Weights of a small transformer language model.
Size: width 576, MLP 2304 GELU, vocabulary 31295, 58M parameters.
Architecture: LayerNorm before each block, no position embeddings, biases, tied embeddings, ALiBi.
Each number is 500 + 25 x the weight over the matrix's rms, rounded and kept within 0 to 999. Layers, rows and columns count from 0. Numbers have three digits each.

# up: layer 5 MLP up, 2304x576, rms 0.0347, rows 120-188, columns 96-191
# down: layer 5 MLP down (transposed), 2304x576, rms 0.0325, rows 120-188, columns 96-191
up120:478502428483523481479515499493497547491492478517507530500520516457506502558508542526466499429499505544503508522547476511440527500499508457493462480512479469540497527519542534536482517487467525504463487499474485481514495483491487535533482506496488474502482485507492471456505555481502461495
down120:536491528470517501525503494483515508529479519509508483486499483545448545545564523471578481499471479506472499459529517489486499440484543473506502449512479503483452486448521540571529501480523539461513512473472464445479473479552471510435504490533541487486508464530555471455506505510486497490
up121:531527494494530507500477504506492489504473516478560511521521447505526476506426485472515489464507498511460513496477488492456506508522514531518508501487507461508545507467505467527470507489500485468512565530485500474519517504519473494485489525481526487488491510510472469507470553487458503470
down121:544541496494505469521494535518488506473451513517497494475470469469497506522501436503479530536467495468535531493512505519516490491504546496488540504477477517477545493513486522499497476517526487476519484535515455519491504523454527468456517484493541560493551516501504455546463508505467524503
up122:527505499490494507501507506471513523495497484490519504495483524512510491497508527519503502534499494507510494480503531512496493477486539538540505489535472540502481525474517462505501458493464500492480507465474482534521480492499465507482520502524471510525500505459471507478514516473479531537
down122:549506482467500505506496476515467495498539492493519518498495517514497492451458461502496496515524490522515475504513513487486526487481499472499500467527491516520480487531512517476504492486500517517515497503502530488500521498491505493521508520476457496485474435495495509474546482525467457498
up123:514471526486485499509447463522475533494501490465487462519500500480492490502542467483500552482483506511464494485464547495509480544541525512512494491517503530487495494514507512519496463501490509493516519506451550528520504534543513514504513525525481501514531499478488503498458517506467537529
down123:447502513499497466493478462528476471546512494538483489461503519499486478476522510580488491503507510531478508519490499515490489509508499498492502452558455486521514495496507463458577508517476469487463510493462535540504537478499550466481509486530513475423504515518518467502470517526548471487
up124:557510498484536472480484464465451471522520511484501496470448494499470497519527468455505500509528486479506501480525497491477469525495493511537507501476530511520505494512501477485524521499491504482471549515503492508496491458541471500474526485495492512473493543492481492515505500489493537551
down124:453493501529456521521519537502518514531474490485505500501544539516523477472460498514505483517492506521458494499478504538530529499498529475492530508559437513489522489504525494503493491483522510553506442466502502478489530521460515509542485499496499502501539484486508524511467494503487493473
up125:489535504447482482481501475499509481506492428475477506503450470494506457557490449506527535470507502565492501475465530512488500509496494495501521483496482497492480468522545472490521526506476549518473514498467473507502554489504539469474505495509478444496543474484497554497472518498497516471
down125:490500514514509490490481510477503527492520546495494534512475496509494501528496521467504521481506516508477483502537516489462533440542474525507475534481508473473500496510504466524509501489506514510490494514465470541479491512516467518484529485528536551497531460494509569463495485508491499498
up126:538411529498511512510509504439504488511542480507501481522478466503521547526516426501487466526523499512447521483516509488526438539528503497538520489488512484472513495491460517509492507472499447571481520535535508529563471501476492484479485505487552515481475490466511517547481495516465465540
down126:502508571490479484504462489424488524505501495457528527498485474481474531484481470496493480489495496517511557532458484521502491512515486536490489497530495501516479486533489512530507500506512496517510517487521494513514479520511501508535453480495508512527503520508432451524470558491485468495
up127:517480483493513526471482515463482504506516557513526459525485481478481449529524492555469497486494524544482505515539503525504512479521470480574516480508516501514467470478526492475460496512478501485488557532472472507533516482503471507482505531538523509547531511513468531515520520519413503521
down127:477489478479515476488476458533511467501506498469518496484494518512497504526494527477491551500493468506523489521513504502467512510506501469511479539483504521502517480525510475514495516527559488507489493488460500502511487478526525480451498515515489518517508500478450481518459493477498518471
up128:524488548426470538515484489464477481507485463499467481466482509459493467521491485502504545466523495515521491555503487506468484536477462499508503471521498516500510533526522504501502508508519536515491505488487504449505479498551495513500466506485469484439459481502510478480494503520530530517
down128:518516430503517491523475500489529557498538499541515506513508446555499521459491507485495491482495486515479552481510509457551513466535511522515478533494511486462519540471514507515468481533500508504525528499504557511531493460472530482516495504494493531484532489444494531535483478470507484517
up129:499502485464507499481503506477530462456501512486520449488507529498482467525510477531510546502540532549497494504507502510526497479484491505553482476516480491497526506518512463493489489512513506487492530507474508478511505506547463488526533513480495497452490479516467521511449502509515500503
down129:495476469508472484473498512466492507478488496488494457501478508532497536479475527507494511510489504484467496499494463496445528469517493522483507480481497502480496503477538515481520503453532502496560497490541510515472481470471480490492511465516519499532488493496481520524511472513463504505
up130:483510473496517518532474497516490508469559500506510537519479466430547482512489513489539503508472470481488492547509495468471500518516511474478572506503467515490510503483504478495507513456509489487460498520502530519474517533495524482496431509550498466476492515533496494459510510481446487545
down130:456525494509513445472509534468474556507508466518493473541476488467495487454475494533491496493482546515484491522497463484550450489538490466456505496514511494478531498495495490484514453472550495437497474481540485519561507492490524470519514501486472575497505520495491522514505502468509486484
up131:497509497465536470491471512520487472542491523488536534509481488496490483502492532494477510513510538516437516513517533487481573538480501480492516533492498515435492510538454466484520489486485508488481536511455535469524491512470487490473501522489473523495498462504489473502490522519497485536
down131:555510501515486448457524470516530516554516520492544521489451518525496487524500488480464468471560485534505491475495491459473466541470489461484498517500510512543447523480515507473485497497466563510483503552517472499460507487480486493493508497458485556473491498543493485518478509522502486517
up132:523511490507513511480481527500494469462481470500479485473481431513486521493484447490505478492518517531547498490476503521478480535493504495499501493499472526573521490519501504463488496499507481521496547513457507512477460522493485539469520497539470507502522494500441525526469509494489501499
down132:443457514458536515504530496496535541504464523537505478482480470558500509591496466497458519527555497526544505488532469534522473483497523520471487492531484531524507451565469519474537514530515456521540526494488491530521509520556491518441501456469526492501522488524536532460510446469524456482
up133:501491525468534511479489478519529474492511521459482457534484498507528525548526505464473466537473506525541541520456525514497487499547515506542500501481479515500533496487526472457516492551474469521485529523486443513452487487477470480451497544481533461485528446524523489500505473528472501510
down133:516505468492497508495514520511477543537506480515483516494486534478487513471515467500573514513493504504489477491494484533491517543526534479505480518547497548512491491473476506508493465530485504505519480490501537520545529543493499481516535462517518472490529505487485543443531523543494474476
up134:454514517479508534512508521515478455517500478471486515483529519469527497473474482544464543529470522497498508523514496486469499494486484492484542497529497540532514471510524466531480517450526464481468536522488491540467522519504515486463547441503522508539526515465510545498458503535506508475
down134:474499464503552468467517543521569512500552507505473492497467483495507484492516509467472472492494498479479531537534486479544482497533508517518513524464467488509463481450453459482502500470470460492513487519498515488431509528473530481461468512472492518478528489512503566510488497485547503495
up135:537502476481517518459524514532512474489474434454483438511548554481488472538511492455505489495479497491455509495458521505484448521523519456524473486480522540499483511445545520542542499473460518526516502532516453512500488469508509526508522516471552481500527459482497515528509501490478531504
down135:467501520538520544502509475499473470484519511520518508549476504509495526483500530483537510489483555544466471504542499482503483495482519492473524522493507495472478479480507517473505486481479503494560506503512498469513546509466504458507517509504486458501493521499502518494528527513508485548
up136:464471502491448511548492548533500512527434542492492481531522492509518533510491525480472524486490510490525512532452468530495468483441484500501530486515456498522471524525511507488458488506480499473497515514461506485531487497502452483524510485511532449493520536522530509504493483495475511544
down136:506502484513539542461524485532527532493473488525515490487517492490508496510512465525479461558512492506557475473538509482468504507487488481492474501487505531484535491492493498513543439499498521527518512509516513526503506517487518488507492499476500480477499490523509493518524570503469524453
up137:484486472463557474537495501551516452473494485516487504517477482475467494505489443520506523490513525454491505515494497471496473468479502516512504519509485532495512497501518461500501470501490472508496489529497519488485545505513481472491481508489504526518508510557488515492462539498513541509
down137:516474469509482527522506496495502506498504496490507474511499539533513492495445486500483472512509474516513515489494505473530482520493481540536498482527479494489526490496532504497495467515506508482535491485509522459468472520561521496550508522497527523500529483488493518498511488515463462473
up138:467469502475512550520512497507511517456501497482469511544513472519497447532504489541522503466508492519490519507476516540515475502496535573538498460518484496502526537508516509569459512521546476522491512498496476530510512532492521465461533495521512489489467489499469518511517519472523487491
down138:513494507493501473499490529512510476490518510513486543507492496479527479500484531494512450530526519552488470500502517519519503486455466529524478481499506494491524477489479517526469497543467521469492508542447549493513497513518448525477493539500504462473490503521529515480493520508482501513
up139:508533508498547505488498515494519514464509505496554488521523502497474480552510534499507484481561536506533519515529521486496485514500512493504505559501500539498502512524522472483505459477465465524467499446456472501495507520528510529471528520518498516479513492474516541492514519483467471460
down139:475552506481517491506489500517522521472512524498544491539532443482536481513519525492523476501512504522450504465494489482497468489490514497534523497455515470503489493499512548468508491492501501535504521503548502510498477501494512528477522484529498504501543482536464499545488498483499512512
up140:490496488501499481472499547527483474467494507544511506523517521442503473520500494467485500500521489512493508546517480508489485483472529501513492500493485528541481502496504502521485463494488506472467544528530474544467507484530535492455534461503496494506518459489520510506499467558518485515
down140:543528503486507496455540516463487489494521478502527511485487512498469476520481485524475476458489507507485516528509513487467505503502495469463515529482526491474504473488514514498475508523463509502514505482512494501572521503518467540523461528512532458519531512490518508483512510481463479471
up141:536489496530494457510494477476483465521490515479497509454463524507507492485484510510483500534457493505491479497490518481475475512501480515469528494524500488493522505458503496541476523488513526534508513490497527516497483468498500497473454493516514505471520510498463498494485467471479510529
down141:501480509493520534480473511510524494508529489534495494518513462507487505521495488500510512473538498496517504521512510518487536491524497470536492480473495489498491471517502509490479491518477523486468513512485487506533503531502530462508533510516521508526489472506510518489547513501492482470
up142:509474478478514485515476487528500507496513544510475478472500459526523488522487492486533483483474494511496481516498527501512481442488483521508520501511502512508475504501535492508496490503495503511532511492499489537502508494474488489475518492520482480504493494508481503489465494456472505537
down142:531469461499542467493488472537509477547488469476467475485546476557498490483500503519530453489530485506476535485521505492490506507506482504489487517539505479513479525531492498474524521457496548513492503527516508499477504485521540502529518507531514514509445479494537477482513494467516558493
up143:573517495520560517494478489520520466510499514453523507516492512484506507531487518485470485490491531442494513482488532443500520523504514540492540511508545542507541503485499487524498452490452476539503543539515480496462504502515480507506447519504516491507569511518464511509500490531535467522
down143:546491461540486530578491454512502509485473489456514544538496495493495477474514491477462533477509501486490476497519512493509533462464527523437502541519571496511535509492551509500452501475511507479482518498481504494547508467512542508516480502488491508477481493508499491456502477551505497538
up144:476536486499491510476480499479493513494462471488470471522518532548478498501512481478513516460487522484428530468472500476481508499495499529535514488509505496543504509506483491493489517510521508528500507496464488456569494506497540496474517519529504471514470457494521542518495507511469465484
down144:528507527534512505493472512507478452547536517481463488501495480508509528510501478494452570499502539519514518533528534491492494501455482523491483529549512490530478555525495556437474464525516493485491475509459487473497492491485468460523475495494482480534513468515489495510512497532534481524
up145:494499507517490506529489474515487492468471477523550499521465488532492468509496491544495519477493521464478518496478502545510494496529461546517557489487477465534523502504499519525517465505516514517497540483466480472487561554527517493524518504487551506474501465495471508509495512492510478490
down145:531479496457505507508559548471550451512522553514465499513478510487467462511514487470512483507468512511498504523481451520501518515549516431514458478497495478484469517502459497496524491490490494513527501505489493487497518511473474517463505517465521532484474554483494477483502503469490539472
up146:544543518492496510518492463467487477485496492492472486486469513521515530499491459519487486500477504467504504509504523486518459543475440498444517486528519552488470543462478507504512545509518497508491480518507501501473482506520486527507479506515460464529532511468496534495455471510535458573
down146:482507491487525501521496538512518511496493476545548496508487502497483525492489513491475514536489502514525465516527517491501546464534537492522515522498494514533500465518514503503494486462528518514520522491499488502515472508515517465477493509496508494461469519512511497506499486456473523461
up147:495429483500505452535489479490519499491490484505531500503490484496464492494514481508464456511520533475493534509496532477459464457550529478507542518515483559493522503484544471507560468530488412510472506523477509485489539476522541502458500525472533480490491478487473537559477450472478502501
down147:505494502517452504491487539467501512471470508457482439473504490514555484458519481468501546474441536524513478510476497500466460555497500505516470480500527516499522479495503531455493469487460464446473491499488478486470528531477509512478516513542502523519504477502454509520467487489507501514
up148:486493468491468479488489467498522488427519476504506507478524543485420481480486492526511524509524488472499498487481471504500531470491516479501499483516516508539506463513509489472523508515492523530525484521501499475493474519535474547489521507501545453524457473490489472460502486501509486451
down148:505496517494484484479581500487490493470537500490482482525459511485508515473522514513489469510514486528535451476538500495486470506476469488503500502508501495486519448497491539461487517476535475523477491485526490501523535483484508494496459518485478524521487516514496474509500517454492498446
up149:513501476517496488517522533495464497493479527488507527527506458450501526495473527523515514518483518506465531499487504495507484546488522494521494498527452502475520510497486515530511504492539467512485484508481492511490529507465501464519478507500484462491523499506488518484511459504486508514
down149:505503505514512492461476458482507509514529528503496497529494481453491496511531510502470526462546505532507506465570480497537442518529484516495483449480512509537479471520507499520476522509500546494507504501523473501535488468480461481522526527508500503499521535494470515464529475503485501530
up150:538483471491505532517498510507510478522514494510484483517557507493494496498500482480493468511491492501500566475485503548478484482500492478500537471504496544510505514502571499461530468489512500486459491552490543480458523511503454524484483470492498425499510511516506521504428504511518533548
down150:479545504476467493524502505496509476496509508548503495532478513495497506517481517473504510492475498485529493471484512473494461518501497498519535463497490504555515540492494544506475516486523472499528484515470502505501508440522483502540449571478497491474506511513493529499495483500522495515
up151:535520476503516485481527432505468505528553496479525514512508525522522473516507488479519451522501478523512491504495547518475477498481526503478520490495508488489509485440533490511494497514497467513488519518524470494547486504495527512498510520506490508511526500495536473549491498493527511549
down151:488507531471488470480486515481529491510489469549473524467471497477473506498514480501486509513487487521487494560524491535505487481494466487514533457482498469511533516513531461468528485469482471522503514520535480481525529528480509510498503491492503522509508473499486522517496502537488533526
up152:497496498491530520531509480515526495483516511488536491519499500510502448505506503489494495453529542477483515470513522499515460515479489552497521498482462546502491516470519531471515491524509482534475528481482490538520463489488489481488482491504493493512551476512439505514514481492448465528
down152:511528474461495488519586506464558491537491500489508527482520517471528537509510483489530466516457483497508550501509474524516472508527520512480514523477476529501504540495481495484505487472472515488512559466467491514441488504539490506483465504529546508492494481534507500497524520490553516486
up153:532496495525527488517508529500516510445479515521500455548446488482472492525510457503510474508459496488508527478504519525484491501517499468502551519478462505496486486467530521505505488521466454512500497490508502486489476472528486458521443493499514471488499488483537502473490471511544493498
down153:516512501568485496460445531505505546498470493482500493500487508477507487489482524464470493479485466490499512508459499527453531509469498498500471512529499463533529504480511484472495520527497450515506491442518536510460515504557475489438499534520496499510536498502487509507509452512530505513
up154:504505503477516462485493503469483502504491519495517518500525492497481499477484479492493494492508491512490507494521507548480525474490474493514487498487483502475469526528484508520515517498473525505495478486483485496526499506500508474536510503453492512504547499498447512538524461476506541486
down154:507475464498477544507483490524478487489485463514443508505503494473481490538505512522499474530484481482491545509509512481480515538491502502480505515508503510482495512482496481497526492527509496497519536542487493509495508465498519509495494470502484533481507486514506532482575496555513481474
up155:479539504490489515470523537469486487467472540521529495524526455480516504500492532490503477481502499441498474521482523477522520512522519469455488476530515468474505514482530508483560493507512481460459488523493443499477486520532512528494511461470526505540498496520499495450491531537490509495
down155:499503517490506499495497500515517541520568505495483485484489462481491494499487496478488482487557423506460490485517438524506507553485469509505505486505463513471556541470498500489528450515536493475477515516466500510489524525525497491485474528464470484529571475507466456539489455500451485457
up156:519477477460493464481507480510467467463483488510530477496520496479489512486484461491485525493562527510532496507463523467471536514493566541504512524513510479515545501486527468470444468528474504503499504484493510494502475508512491502488518476520499523477508523512494494487491477515477488448
down156:491493515482514497523514507470504487537472483488511472550522488528498496530493529521476511485520494524540504554515513528474498528500482515504499517554471492474493525501504485454475473493499516501549490483528508414456498532518487495531496466516497525499484458483516488534514478492538502557
up157:499491508484548507528517529480543479469491493466506496553491478504444502516489508554497481528544487523518456460523526468467519509497521511483481543549505532513503518519510507496479496493518515497510549506455451511523482532511462525500485482521514535490508509466497486485499522525530525497
down157:523524509499523499514492465568511456534538485502483471513478480510499510511481505562528486518534514540534448494482501516536486483561471488518504463470486499515502506508463477506468470525493477485522504493486564515492510522473497486525487498510482486498552502553526468500521497464479506500
up158:444469471493544536507483498501482513487520494468497474541467490497472538499498435488505471498510504519467526529496539498427495463459499494513499484526481500475469516458556492486517477530471455520500536526472523499478465512518495526513515501488502498498512501499505493503475499515526529499
down158:479488488473528513503494512545457521549477478515510519469472474444515518527501472508498502557475448531472470488523516514510525485515465482504507456530490537442494467491478508491471534514500490488479477517460498502445535551533516545549451449532525512551518499535495490529520512510486507553
up159:474483501494492531519437520494515486499503515490514518503472481478493516526501512531476483511545503510481494496516480532511484545542483476521529542492494520521518507503531482501479492470485466503496552527466469532556453502507449464513521506555470525498502513496474547481512497479451492521
down159:486561508478499479467471456504483450524497467468529474509464490490503485540486523509509502501500512465511506486529498468478499522508487492453491514515537488481514515499460485502470517509499491506495495514475517514487497473512507510468487523487491460467504508494498490471479507544519519528
up160:509553538493509497508453456491509506457490502493517480548518497514500448533483481454502542455522483488480534478528490487479528536521495543457495504480512489504504535523476472556450506471455468488486517530493445440514503504466508510496493483514511478548504462514521509444483489488527539522
down160:506487540471527508440491536486545515519491528522510497510460476529531430478500512498534488499485495475510493521466504526508499530509519492510547511469529481514528498499521511506488478480528462526555471485498502525460470492495517507496506468470524499479462525494549506517492471496522458496
up161:514493488515515453466534531506485519487567483505519485533523519501470541555450516474485466493496513500510481493493541522522492495497533493506479503526485530479512481498481492466521511485475505521497532563477441500487489487524460490514497493490553531493463491512506523521492501453478496486
down161:476526467534555442490553482507462491466554475538481499477514443523502535496453496511504520461546509480513516507526476484518485499499474509484498468564516510561456567491513473514507456496494544449494445467553519465537517471464487458554510530478502472508446472501486493530460551465469511474
up162:507516503497531505501497510494458490526525469496522483522522502502515530499506463513510518557501511496507510528531537480467457524523474510496533480503478528546525536496517492539520499510470499507476521480489475518496491476458438531490484502490472511516483494487473544454518505542509498514
down162:480518497497471486471516503482526494501527489512502486485529488525489516527459466490512505476496525516474500461476463524504524508443513521478486485487503522493500483510489517518466478513537522460535484499540507536492505515518482452481488504500496542497530478504479515512524541536488442531
up163:466516507485460467443491492470522475483523496511540520556481468468454497476542474471513468473522573479498526514489524537517519477478529517516520488490480500514496485510500512524526523480502545480501519523479489516473515526492508460519516472522543469460523490523507484519482486547500512492
down163:492534531501485524505471529488497519528463511492490499513516470493496521496559486488491456475534487519535515456463504516483508496487516499491512472472479496500520452515518515540533518493519510463526496497533540531510482521528500464515519438525504514485516516458508491495482507523500478528
up164:526504487502500485506489489497511501474533527479488522512509466492480464535482470512507478495546514490524514518528559499445502500526511506504478501501462506508474568457509464468516482443489521486456485481477496478478492500483477493491513487513475459482506501515433508498494464474498485477
down164:535449493528485495518486516497534518476524479513532513470522517470453498541497550470475518534449461474496511513514494506487521476505492531515529482442471480534483531500521514550492504493454504468501470535485515456503454455502487492502492448490467509510519553531436433465499511450462519525
up165:485547509470507492517506560500494449534522506435479504488544474510447543522508500498506484509470527507496527478527519558515511513469466509511523519516490490528515505560461447509514522447496527514467537546498504540525528477506447511509508492489474479510541479470524569500477514502523512450
down165:480498491544520469491520504492488484481484505526502495465491478471510543495514477481505445556526470501493522516485516459462528504490544493488499519475550490502502486513515459474500511499510467478528462495522455488490465533485514491482526475503514508511523506531494502480504475492480488490
up166:511522476465490518526542493488543447492464452495497484542498495508524522495501520511497499500524473546485522494456504537530460484503495528504547456494516527525509519514516457501520465502488459544476523522500552509471479459502527502479473468493522455517483462467515526506498478446462486531
down166:494469458488494494470479486508511473505540529503530529542521524504497503523510471500512514476508452503453519500512522479521509475520528465471513495507494515500530537483491500463505475520505505531491479516466474516516494479461496469487489473478493542514508506489521501496540506541505504509
up167:492480502497518482522498460506466525485484528486496462519439505492478489472494529517507474533526556467494512503533501521493513478524506472564484516516527464468527494475515462518442501515490532535518524525496473516469530556524528513520490473497509455427520477488491505492511492452521488514
down167:499487506531522509480508501484476551520520516481466562523514484521497480508467524517471497497522521472467483533474520542515478503471504528476529477528530497488536566517484449549516523461473500495529508462510514483483460491456521541487477494509495477482492467507506515522507494571492489512
up168:494495523497529501483516528483539475477491460499500488497496523503490505483469454502497480485487517498518527504531477494500557485471500507472477460489508475495512524523487514509488481526503466546467528509507513466513496524492485517488520456498469497524498478512488519483481449478534524471
down168:496509529508525432490498485529507527533474534532501461476503513510508494514465507548484484503508491505486485530524502508485512509470488507477509508498502497514482476476491460511508486495517519525517535516505513523481469498521486515493502486521494535516501514501490522524514501526527509502
up169:491515519533503483487489504520470499507540501515509503510466542507489494453524504468501510463457513469460526454485501523543514492508511502508469460552544517505516452518500492500477479488424478508473494503448537499535506475482485519535487512495493483518497484575488537491482498471524549500
down169:514536474555468476456506505482502508539508501500498482496438513511511531457518462468486564455496494492482460459544460535488456509488485493480483473525510478485484513473508483530515483484487519498517492434520478494474471480515524516503520448503481494479546556485509537491445500501507468507
up170:493472503484510476494535526510512511492473522455531494532525515497502531554459482469451530491476512511490512485531544533526487494517501516509514470452525496506520502534492509513504453532495482458490502497477516483447485491515486487482507451461531451511507477530493487524493506528536437502
down170:495492501501522488457479507460483513480483499483521510535510540534515512445537473512472454486493503534481496455489498514491430485502486470450487481479498494530525511516550508483521502537541486485519474472456491490504493526505497486507511504501500473487475512493501503493525531514473527507
up171:549507512502480482486500492417538506485518498504519502587491494480525506495509454502533498539493485474501467482467488464497457468463544497504492498554457550538508497532539493510534508517500520517470498498470512526498520542551529513521534522488475450516541472505498467485526540501505498464
down171:503539481501549499474530524500526507486523476475504488470552462505525475497498471529527490440504513517498504490493531531486547479505515493499510510500539491467503512512511533510470493514516474469504503502478514501497448505491470497486543492493489523512483506517478555500487441507515482522
up172:494483500497471542448492485475487474512469514497507477465465469538464494519526484497512523493536532498514543508524513537515509523485486481469489452488510533511480538470526510497471506491463509530453524488508500518505518489498516495540474476520471520502553468478482548460480510522516516528
down172:492492485498504497492505434516502486516446499490471474505486486507480486459506485500521517511482509485497499513461500487507526532460534516530500474485525521531516478541507464494500481485521449480491516477506477526541536485486500476514493439525493475496501472487536545508480445516513496494
up173:529519547456517520553496462525519475492529495501547490509504521463429461516517492549452507463529529529450546479401477479477449551483513497466513479504434495508487491452482500468512495490474482507504531526542503526498488537527479526457481484512512511481502462487543491542514478543521514480
down173:565503544506525534511489493562469485481551495459508484510469529482524514500476505581450527494582529521475564465424453470483489560450506538469543492467416565517500450489547555540509550516469478569494490487449438453523505530453426531515496547463534485483546475507484442482475467494611535511
up174:544515503471463484488478494543485484476522473519480514502477494512517472493472521519480480511474491554471517499499474486496481519500493493471546490529505489480504538514503496471529491467479525522530508499525472480532502496515499487501469462497504459462518488516495508528499452497485548505
down174:482508454504514525484520501471430487527501498508529505462504501503498535489531488511515459520501516500464495502509484500488509498516474518503475480481461500502504483453476504544499521530470477481507510476516484479471486441449407494509529487460506527468491502488478486483544492516509535477
up175:541501487496501551512505462493487493500482495519521481502496491531482512512496489518462519454520521482505516513513504427504489514503477525511536502494510504508513537503502499455522481495519486511500537531496530529529494539533485508550427486508489475475437509549451549472551541512483440472
down175:513498489524498506506499494526499500486493516469464524465513512497519508529492495493496483478485496509494485530472519523518569509489466446463527502477508509493498491510490483521469517526484553482492498492518499481514506473479484505464511538502458452494513515458485504470472494490499499493
up176:490510499515502524524481462448477505494524535512469503470516504525488507481476472492503473507500510470493509487485483488524525498478535505464540438511476540523531505533488518511479454501494523505466508480486519503549484496493532493548473464490528520440503480487506506491499509455544509529
down176:492492442497483519532455511480457446505492506511527490440508489498516491511507502524507530519503520495507493529485521495522500523504479498473517515484490488516452507501497522482480492498493480526483497497492528502524459484480498508548473529476500502490489526524469529480506540491515486516
up177:515519494470535523538546498532505475537470505489496490496491485495494443564520496511507477502498471467537508447509494499440504503561540544484521536528454520481514533492492469451500544500447507501481510487435520509481450525541450511519491499487480528524498500469506491539515522455477497448
down177:535545456492476509527556472513520501547513518525555516502484449503507528490478501532517449540508537486494417482522511492489498523545461522474470528511488503502467511538548509542526522532506516504498551465512504506502439467463469497578553466515474524511484539520518498475519502479534462521
up178:519471475524515498513519474513511450503472482475521467507530522491479470522495508505462462454479491525485538463530498521494490511502511450496486478509505502518488524495507517556500501492514443472491485505501504457500462491487457520478472564483491545487532506490500467516512510502496503477
down178:492458509525478470519488553503545507513468504514485471542511531505474495480491549528541505474523467516517530516518481484490459518450507476505539503496525505542498532537505510521477476529502499512503537486519446485492511518523552485434524518485515540471542491487533515488476493495521498532
up179:503448464492513516449510500471474451511533496476512547475503506414457463535533464473506523504562521516526514497516486536456481498512483487458504444517475471521484526561510474477460472494504460503479535546484557518532473508485475589508499500446471479410478477483528499511510508498475539509
down179:475513497494514505497560467509495513498501529534478533511439475508493502483546514514557453477503497500497513471501514485468512459489513446474487520489502486513514439531523493539521485468543462484568481516494480501501491492555525474502592509496541501529493518495537490544493539504477491483
up180:483523522501455483467518458534508491509516485470494513498471437502467493509508498476510535477504566532496466486531529501475536510462505492520540483497465492488501501515506523509504549521470494497441532521480447500500536495487489488526431521476501515486548490488534523490475474471522478494
down180:511509511472491511510467443515520514496523462489465543502502513554500532475496483498544527492561513489481512521490539479513450489472504521513524545538482477528497518519475510513507524470517493493519486498482488501496517499500477531519502442504476520509493519497484517528461461484487497494
up181:504476473516500487485522533556534498516452481507533522495446519511548534517530493498480544474490544478534512490479553469467537491460509515483513509512471528544470492553527499515511499517466486530516531456437478549442521489496449523459471516489542495489491470512510456523500513472576498515
down181:516501537523490476484497508520496479504460480452495507499515469473487500533534436449481506542539484523516499490508528542497513543455518492481496562480484505510476512522477498550506482446443481490469534457490475491467497461522512501433471520475473465532495488481514501481516513495537495544
up182:478557477443523530542495505513515479492491492499499510535523527514549485496524475465477476512521477460515501515497505452420474523488492514464505529487530551491542533458457530512488476473508504469490546486458504532512482483542493564502532519504495528514537469496489525503518479511478540490
down182:517538466538516518526576474480486466516500531490516540484534498517553506500521515503455515518511498487540556515481462486461493530512492511489465522493542488502504486547457488493484514528496529476517481492454513505499471514450482559552510501479534509507516496493528487504480526528538488466
up183:494466478492489533534526504467544524480530483517488491479475531513479436517528491455467491551498550518476483517504519490472482513463506478489513510506510461506498537514489510506537479454448522520533513539496498486497495498470515519495534486471518493530524494494465519549529490487448521543
down183:514527488502479484501502460488483523501499502502477497500559467524489532476470491502500516507515541537513536490465504528548505486488507504534471493482492478524547494463505519505501547490511503527531530537471496471508516515503493472447472522550480494508505492495470484492459516496540496524
up184:482457448523527492465524490512527488472446528495522490493496486496479487477430488468468488480477485492487537469527556477539495498448503503529468466495441534488542533512464559481529510479524472534492487485494489538507484498500495487486508528463476522476488511488486558522507496524465520494
down184:453466518456559489464514523468530525481475473520512514497495539466472543527547500540509517519489499505482564538466507521483472539469513430499512517502497506508510488502454496445528473500512518473503506527506535518517530512490530497487518478536540499565553502519466518480480526506486466480
up185:450495528491525508508499494504515452515508490452507459517528466493481469560490545464450500510506514498509534492510488470492512519494470513476496515513483543538521509511457481468540515500500445466485527477497499499468548507507505534445486504474499485465539500525523545548477477491477510506
down185:556514482501503506492486525518532509474508519495502500507481533506510472482514540520561507474513508468544478502450483491510508482518512475512555510495516483517504464504510516510537480531463503543513539457488501517487509518502496487499499510501486512518527483498514487520477518424541500492
up186:510510467454530535505474499467459492496482501497524459481465531502466497498465509489482501486510476506466543512477507472439509516520510493476506529494517484517486469493476510516506480481486511510487526509507514478476507544514515471528513516561502481519490524483507481514524493499500561475
down186:467480509533497494518505463561467457477463435526509496517496495521457474514493495475527480481518480522484513471497518517514508492469505485480484499452538512516481507507466513496498493437508503455499477491487521463469470518532504486484488506507490474492492515467542547535464535482514566513
up187:508504458486549501523485439526522462509486472493490508527535483519475472515498507515519458517503462517526531460553524490498515473459555490495496486562522503472484494496511505504505493465467516494475522507485524503536468488518449513487476497489453513551501500477502483487509496455492512476
down187:485543511522504509500521463509504500492520487483514540509505452523480553521483504528511449509449489504506494466472474501509500474506533480526474541483523507480478450516541503520485489507482467525520494481539490563507494520493473531518526485508538496522510546513469443492482510449505544497
up188:516413488511472500523519538506500539493507497436459509505489436480487462492494481520458514482504542506452526542517529456467512532529465451467512544513506488493491516501492513515536502474537474526471486524496543481458541550506520438561411527474521526491521512544500490506485500512477514463
down188:478536500478531528474522505446511453543550552523467478487554555529529522520532534454489494513494456528515495525495515506557496482524519472555530479495519525534506505494469438437517489506484505493515511483494443511562462473493472498451528434531495504513510470504480524533472523525518520517